config = dict(
    intermediate_size=640,
    norm='layernorm',
    norm_eps=1e-06,
    init='uniform',
    init_std_qkv=0.0362,
    init_std_down=0.00427,
    lr_head=0.00404,
    schedule='wsd',
)
Each number is 128 + 24 x the weight over the matrix's rms, rounded and kept within 0 to 255. Layers, rows and columns count from 0. Numbers have three digits each.

# layer 6 attention query, 128x160, rms 0.102, rows 35-127, columns 80-159
159136150110122117162120134130139127158117139095126159127173122140138093087133100122140134136146114115142140155101136117124119137099172046098157124172114130152160123151132142120119139135123112119164115150123136140119101137167132145124147156
174137137107109113162109133134175109145155127162129112122125133125106125088119120083119123154104113143140099166136172124101139117111150112156136152170129131158122167102108091171108148115163144185101105120090087173134110141168135110146117155
115102134137167163133125111146116115116159118103150132155162137143121132146121131142136092178147131159128134101122167070120133098088110157144156154118124132163133131096133125118171133115087118108124154123130141124054171099104150118081117076
111108139121099165143139140093141121127114149133130174125124129111155156140134137134144136152100110117108104100121141135086139135113138123114114118171077138118143140094127162106128127095124104151105147114089124140139122129125165157082129184
108140110125139144109131164133113089096124161132134122136105126107115125134123081119129116105152110153143096149105103105132118138113144119121126166088106139114141157105129145081084139158115107124147143086115112161129127084149126090133121115
106118112180098178131170120107144133167115122092089092143156166124130137096160116101120153151077143134134156117099209135121107132129139100092111114134083136134125146130129134139136124134143108116113118167132153090106116139124143131130149140
119150111129113146132108141128103140114119129142158127147148098091114151108129144147118092133172102167143148165197114118136086101120127171118111098104149114109150092134095126163182109123125139112129097135092086127119130145155105097101149133
129172127113151117126125104126149134044135087110134152128152091158146111099139060149163105189116107130126141115157141107121123151107126164138188166132139130135135154119123106128120151115099123126125165144101128145124153133100141128137169128
128151127093132153080096113161095152095122119129146123103092155094113106096101159160121103131093158107107150103171130100113119139123120142089128143150129142126134102100149141098161091136120115154154106138157131162081146161111137119146155123
157131094122140184149150148146103158127136128107149137145117109107106158155085187122129119139131149109126123127111114139144151109111111130129094157095184103098114120151154149137154119089134102134102112132123148126120134137149143150141119110
107113127174141123170123116125109149094116117134116138126174131125092156142087133141120120151116088118128133125130152145118067116130130145129120153111160153116144146147102112106128127109167121094130097107114083161106109101145112148170103134
114126130161162109139120125145106118161162133131166127141113116120140152100122083109090125145109143140128135126119115108082151137110110118144172112100123158139129103133101164144111152121105121098075104182089150115135159116108164126127158111
101123109145147125160144090142128154134100096147159074104100104138110114136106128145162161127144124108143122116063138119148099143137137108131097111107122136122126139124118152147139115169081155149113152117145157143085104086144119173130149128
153114143118098164169140113106117138171147154126177166173140116118132097141146081133096133156113126148112128136068104105152131131112122143079152148142091116096126109107139097132134081140130156140120107152116115140128133110087128128137117101
131094146170127102115140131110122121152136109127137128150135128108146136137167149097123165104115113166163146112114131125090140148091141115140135140128141111101140120141132117131124146118143122130131167118092132111139134138111102161184072108
195118117196134096126113120149139133130132166130054133129147146157177117133148099114145113121125140138138125092147106122100119121123144151165148134134135123116136147107126134131142169148093128132091116142117157120129119112100144090102142134
136136143146118126143121155166136140139115123123145165112144120143167171104136112101159125116147133114127134124133133104136181093132114142154119120134101140138101160137108113120137139135093135125120115093100118146112125085112088144135105137
113081129109113129100166142098142140106128164142177115103118158085079099138124171116136103133124148142148112127161093116154157132134085166122102083139138125125128145108149135089100135096113109148119132133110117120110131095175143129079132152
116144118122128118113131114150150154120131106119131145162125113135115177139111174144130117114143153146140157138119114116085114093105165139133070112140137172108138106123140135144100105108146131102116113115135133093109114113096150081098137113
147131093128139125161105119129154154128144109107152079111136136152145132180138175125114132103144103130171113164123099103136113140137093145138154106087123134143092134180129156119138154110122075151151128171166169107091130143127110133132131119
123133146124167104138131083118128116166148151159102123089082123134131100130149116111163141153092115167119153147081123171145087120120143139110130146148154152137135140108075129118140120131114101096128097143129165104085146132112170132115117124
105129149150115118131139138122107120156116108094158132138117076120141101140129123147086118149124141114113119124186127137140142120148165119089158118169192107116110145153137141132132129098122152168126108125100106107135139151143155117126134099
119127138126145090111174087112125102154108123114159079141129136152114167112146089115129127138152132154151153139132098124128153120150102114124127158126115138085151125131104116196130105136125124075143111103140154163127086160163140133112117111
093121127136155111150097116113131105165085143152152118142123121149177135102115088089142121125111114107125129112077152165150113132137131119206126129092133100098129129137140135160094107100142125091142125142125119133152188201120148184106100140
110119101095155145133144136150116153148146133126089151118139169143152121084165091158106115153143132109134094099167123150089103108183130133139118123104145134121115139126131140120137163085146132128116143132097124140107135124144156121109096111
097159121123124151147103124118135120129126117124141128160118129190132148098137133124120130113168140091073147137104138139153118123126133119140109117133160134145179153122104111133138115110116123125113140128098131117142128147132116145103122136
140119147146097090149128112149121150152090104142116157136134145127118127126152113113120097093128096140130166110110138100145130123067108130134119139146140095123100168091119117180136137124106117144105112132110147138182165090144146110099135136
119119108108127116148088139140118064143117170147140164140124127176143119150119149105104117132121170082150120084140141122120139112096127138105173086150150103119143145123121124146113139158083094088181093129134144141129109130133116126090092154
133148109123115115138151135089115138172149155126138122109128096103074127122164150158127143121128108135143098163184123118133138139181167107135129102100151166097080156131120129087118117114162119151161148137152121119122091166150092076096155125
144120128146158064129152149127158137152144143121108148140153118141123158128162105125109117168106085139165130160129136111125127114115166127126106120120137115134112127114105138150113124135102099135109116106122109144136090144141136143116085093
114141086142146129089142125122130136129133099133140143145149088170103121148106105156148107125139119152089167111170142108106151148131084182150134130135110127146139101073068116154153148132101148093091100123112150145120152135115151168139121144
074103128180116145123166183105165137102088081109128079158108188103107185134115148127124149167101128124120085131085136110114142149143146109125152109069159130114100115147116136163152132162103098113143104137191149116092088121148164110118126164
173088107167104134090109140161116121158079133134134158152086139122139106121107158070147112137123112139102143128079145094142107125132150159158109148132130110114153094140125134090137147156139123119131091107150116147138168144122152133094078150
127156119120147098167134082141165093165088087129146121097138135144116131152198154175158134088147115117111134145149119116163116108104110139147125102118145145124096083135175156114102113127123142110122099102175189085183111166141154193105112112
090115107156171094125079130149146097174121157122137118063122137120118128127135152138138125055177170117091164108112129151160123088102092113145119131114169158118110095129099100117147137108097113144179111176155183142141174143147148129157127122
123103130126140138160158157105075149158113140113127131186130116138069114133129067129136111099191125129150169161163147080075095157106120134090150108146085091107159114132099162199167163119120147099126130114137123088192129118136133068150132092
136166121162097104088101155123137115150142138105069109088143133153123105111127157127152134136140107122074193163124134150151133136137163093157100163156104137114184143119106123094118126120174104161085116147129117147113104138123133123131133121
113112094121124144134088125119157157131098111131155131101106146133100120137121172097148162083118161180117130163126104130111115153115130196152153147111061142135127129125070127101153120175129114149139142152143101118122098100084116108115111146
099123069157144097117106161114148143142143139141148079093093165116094141171116105114136136106127150136162112158116098142108159117143119123130142142081092108117145187103159159138118116111102102101109164158164167138101141125054068157162128128
138167143113122147146129147147103165189135122095111126127128167135134133126124117146082148111173147113108096131105145129124110101122141105117066128143108160083167099124185129131113110148116148113113134163111150153161110108102131149114174093
171174133171147127095135166162135131102173155139072157139146136179103128118137090074086119144126102149141125106123109130062174153108101178144143158092083126078123111134109115147084125077128114110129136128125185126141100124147123098128126106
150147150130133137140117164119126124096162120131134118155130126126117150110133158114167133115099125110153118113105097147144129121136114134141126171128101118187125122058117140118161102113164161154131120139134093153117163092118106107144134125
137135132157141168133098107122099106102142109155104122198145116176161107137115116099071145135135109086134119131103125102135160198129167101161150136092157089116122146136156119130130108093110166128142133146110118126115108132177166137135092132
112116141126107133120153126114114094126121114135091117079165136107135124198118122137136118133127137136125162127137157159072139147122096122109098165122106127141141137154162133145116107108137134165129154103094125172145135147109186148097082109
083150153098189158149055108121097152096165178128113138127096140107133168111120158126109141135139101095155117103113105133130109160152152125097140078117111106147130120115099160106135128130116096132141142115139183114107158173112143131134095126
130165108132131139098165146159162104116098141099162163179174151171122123079113088119163139146140103146093130095144114156124157159126111093115106105156129131125159153166101089161129156099162112137134156127117122132157123093151133126185095119
151142136129132086102134101141164112071134170142149102159130141105105119088122106162090100131131174112102136111157126111132124134130120108134135142145109100101129104113119115144145098140087116107155129128128088127143130149129178142119163101
106128139117132108138111127093178089170167110078100107105147136126163160105129175119106153128087091102166149144101143141165085094162125070156106166124137161138125112108135144151139162100133138122113098132190145144100094162133103153098104134
139125134127171138091099118111107134160136108105161140119115135058141145141184131132177172106141179156123147114100149108169106161131165140115151094144113116128096057168144162152146152120118117115079101133123129118128172164115118154080098162
073142080117150126148100102120176135147144147137138071129136114184131150137081133161119151127133165118106156141054162118136124062129085128183122095119092133129148177112133145115144156111114128083066137129114120150140150142130119157104127102
147132134122095131117150145160152094140119158121113133130142091127133165110105165165160164091139133098107086100146111123143113144135155143139153127133127147149088137157116155106130139109125146134150098116140062152114068123165156113117098134
129159116114070119116125128130133103087116124114136126114142168095174097106135100128099116109164092130153140122114103110109149122124118104143137136144157086153098095126114124119124101176104139169129136128140169151137168128106131115125109122
098149103109108154114161122137107133142135097112164138107135116123107138163090178160131161091204104081114136142133172167153141117135133125066085135110128100191131075111135115135099126144103172120151164118121086123176129135120119131147131132
165114150112144138121140143148107141147093132116140128181143139137117144127162094138134129120128133096134099160118115129168173106123083089157167111117118100142120102111082117153161141105124140135112139145159115130108132087132109127093141141
133064113104145166137123153098110143113122149132169121130127121116117116121136087155124131132115135142182125154127147080131094131144105120115130095115149119148090140160117150125115150117145130123124151129141110121121150114133143134125145133
120101096141113118104115121130118158127119114143171142138145115107129114109120121115123149110144137141160122101162094148125142101152127109102155124131151097105133112121124103148131119125147121132175142138146140149124130100151113134151138131
131183109094124128116129086129104140106129124169153084147122070125138148156130131185188118112115123150144127158160112129130134147161117121130134120101120116105146146108088142108136076130098139138159116108119138089138084077123113097132134114
074130148108096158133126105085122111164113139143128108137113126081144143100092179114187169111159154161109150116125115138176118098176164115116077128115128181141108111146146139122131093141127117153120097110138114103059140155139109129125133116
124146125165125124131142173196167124121136061104096092135118147128104153155102127132127101116120183134153131136107124132117114165115118150156131103108091127123156120142124113154112135129105115102131103146153156103120136078114128140129133094
147122098182139118089132115105123096159106094103154094156123142109130137163130124107085168126117097090139148142134127158121135121152124120097082139108102152098127118153126125121101178155151119138158161136110165131124162170120132158136125135
103151120125123125117132163118086152144150135162119153180112204159133147094133152132078139132147123100111130148121149126108112133153152136164095099139159116148114127112157154125100150107144110072086168118127162127102120135098144130104138139
151122063139147138112089161138116167096102134116144109161103105102124118094116132096131121185110119134108109146192164112096111158128126138130153147130093115112143181098108127129117118098138093135152095125167137186135116110144135113063125142
129127112126119122132129143175084108161134146108113133133160128102173141143130141127164124058190136117107118137165145122114137127122104143125110167134147175111077093144181151059116158094101124152098151127088168139152126134112155183118135119
123086147111146122115108168148122109124111162154151166108090103117075096114093148134097105151136101133126152139175109126106128147103096122117133105132161126093115122114116099137094135160122157140157083111092109133131111101127127090105154145
126165173128123146119087159141084169064108138175162133152181114157130105093120092099092115157082123121110119116112170091113101160105138159162149148132093147157108174169127129119144135146132139114109081160132122129129151135103108080142117168
086125155136162115095124150124120098143124111138134117159112121137132174110165108141096119132152151110133129133165117126120073162099162139147112111066151095114135141098091075130115154181090140102143099155143126148093124122155128167141118122
088152148107119139100152137125140146139146152167134155139145118113109104116073121106143114127086143123115163111154160148112110156140136102121140133127138164134126079145138120093141176084139128114151151148095126163104102128147141110169131122
084138161107136103142109152090113073090131120108095090148127117131107145119129080120122129151090126142112102158125111135151105168127121088128103143144191122122131168115142114138177139157126136118151126128180150184103150165133057144131147134
119108115122150102129126128121127136144126089157132138164144123147130210109169145114126125092141113109134108150136123122106074132132187141138132105143127093124185105137106118128107132104175104151093106155145120140128145151118163116131121146
113135147112140111102150151149119135138129135117144177116115157137125184107109111098094123194097125107132078128194149076148159131143134116119158104150112132093158168167096149141157138142120094138156119138123100133101167171142107143112132138
165110150126125129117131106086132150168118163109124100110095117108129143147116105120114148127082117160102159128137130151115118138140141143142101124099130130119179137114090137121159099102151145117088144131133090122127120146138157111116127113
126124134119134129136102078111120133108140135127117131108132156137136101112130154156130132145111115130142105097164155112170116103113148152093119117119130127117106156145136145139139110118159141087147159131126124132103117134105111127096149081
156140139109123169110122107126102147142088129159119142158130122122125108122116156106100157093104122142147156140096149114138104130099079144110141107096090129172155130134115109128130094130116078112093105136147157143085139137124093110135131123
123150155097124119120102134119145113177113146161135154127100123188104143173120167133141145122122141120105098161101142133107130170153091129098132120105140114142133159117127118115103116129112085076118095163133108127112130128085135152076129094
123129188109127094127083097144151165142138099171154087136142110136126085102099077101127111129072124136113162140129123103146165152140121158113148077171141093114132142088121146184111098131129154173139100159117154141146087120130128100074126114
115155153167109131148136103185158133152137137114138126130134135128105125114164092099105118129103103132115110157123089117137162145135125120125155187100179151152119145132130141109139114110137142146097112098168141143114113114112061104096123132
126150163125105085184105140130135107142125134113137079122165149100107133148143168163158152121097104129102130144155104138170086100138143054099145150091127132152088092140143118133138127145138159085127149130122124121131155194109131117151136099
118162097142101125168108131134100129123161113144139113131118145136169074155105164171116129100122147116173109095117165142104130131159146103085111143151143109135139143144135167110140140123100147166116178150132138133099143116146096127104097179
100152165149128103104125129106068120130131127116124129157141128147127151136116160139101129127120122119146124156129132143123174135140084129136150113126123103131135093095130127111093152121144151096121085114128110119167140087091125094136121130
149135135109115125189165147125100075073106129132126097151122139130167157166127099144141181082080111146087129143151158138209120096138103116175104172095147163102142108132133127165110134110134073153155132152132114153109150154121077163104090105
130119131104108129134114100104085173103144161159121122142150104102096075160113155135081120108087145151077126103168154138150185113137131112177116108126111099128119110101135148116091098112143171147138110108096158163151152153119141099165123128
121165107120154121135073151136116105136106108114133114128115122134152163124165142116131130068134158090133159135112151124136098127108084082178119110113187149117110136139113134116146169137113115099109157137117172108142112149154130191160173120
132121137100123157147115115146124124157129112158123148128081121144170117143140091131128136140150130127130133114142141117096110117126159114134197110151135085136066152150126137168173172131148106103160142147081124160150133092148129120107097109
138103180102091106132128091150159131127148112132163143093112165089138116145135111080172109176144119133157122092132146131129087162121137086123116132172095152157124143133084147126094121184090155136131116146119117113126132141117131144113128165
156086092127112107156139164132172128124144144115130111089135154155133109138129134103111092134135149125152137109158143069113123133153114149130152130119120142141103135166103105132137143157090128187091127135134154136113080100140131104132123123
139110143127154146153142087135139122112138130132158087107165126082117157102121135120126143176150138141090124096130085161130093087152133118147131098164121104100140126130115171152160129196126143111109168125110101118105141155129156112136157120
086112115150111114149132124118130102097145071127144145134108134139192098157126081139091154116126142143111111122129158123141160150125153132134159207157088119147126156128140099128107117170132139065057130100077120144168148153115139118157150080
147112153135187125141164127115119174133158136158122153126124159097119098112109121111127103139185133159149159155136091107157138126154098146138121125120127122113121094130094124148119142187123101129144106090113133137117117152135198132136113113
179130142116104100143115090146150127094119137162151112114140158111152126173129143116115081136127091161114137137173128112152148116128167096117158116104148097102115143135078127159149094132087150133137116143118121124143126136116147110105153110
118140132119132118089167117124117140082139131126153124141107132116128135129151143141143173176127137144142151150131117154140136129125129141114138105144142103103135084140122139104156122116152139120114105117141130131131110116179133096137136107
093137152145081090150076166146091165134132108120115129119124139070146127130155099146157107157173141158107164132158095122147075128125118106175120119157138141117120114114128141147083144110146120108117137113148158116140111163096131144131153141
090111111100136165142134076127150140152134122123122102123089150157107114117117146075108141131096111123164117114118081144125190141134094155116141109139129140119110133083113167147166150144131115129161123098146205129089120104144132146131149086
124110150174058166103164160095130137129163134142109143126149149106144057089144099117184131084126131128100105115153108118079160121144145116108116106131099131099137140130190146106137081147151133101137134119116159139165123148080136117108118126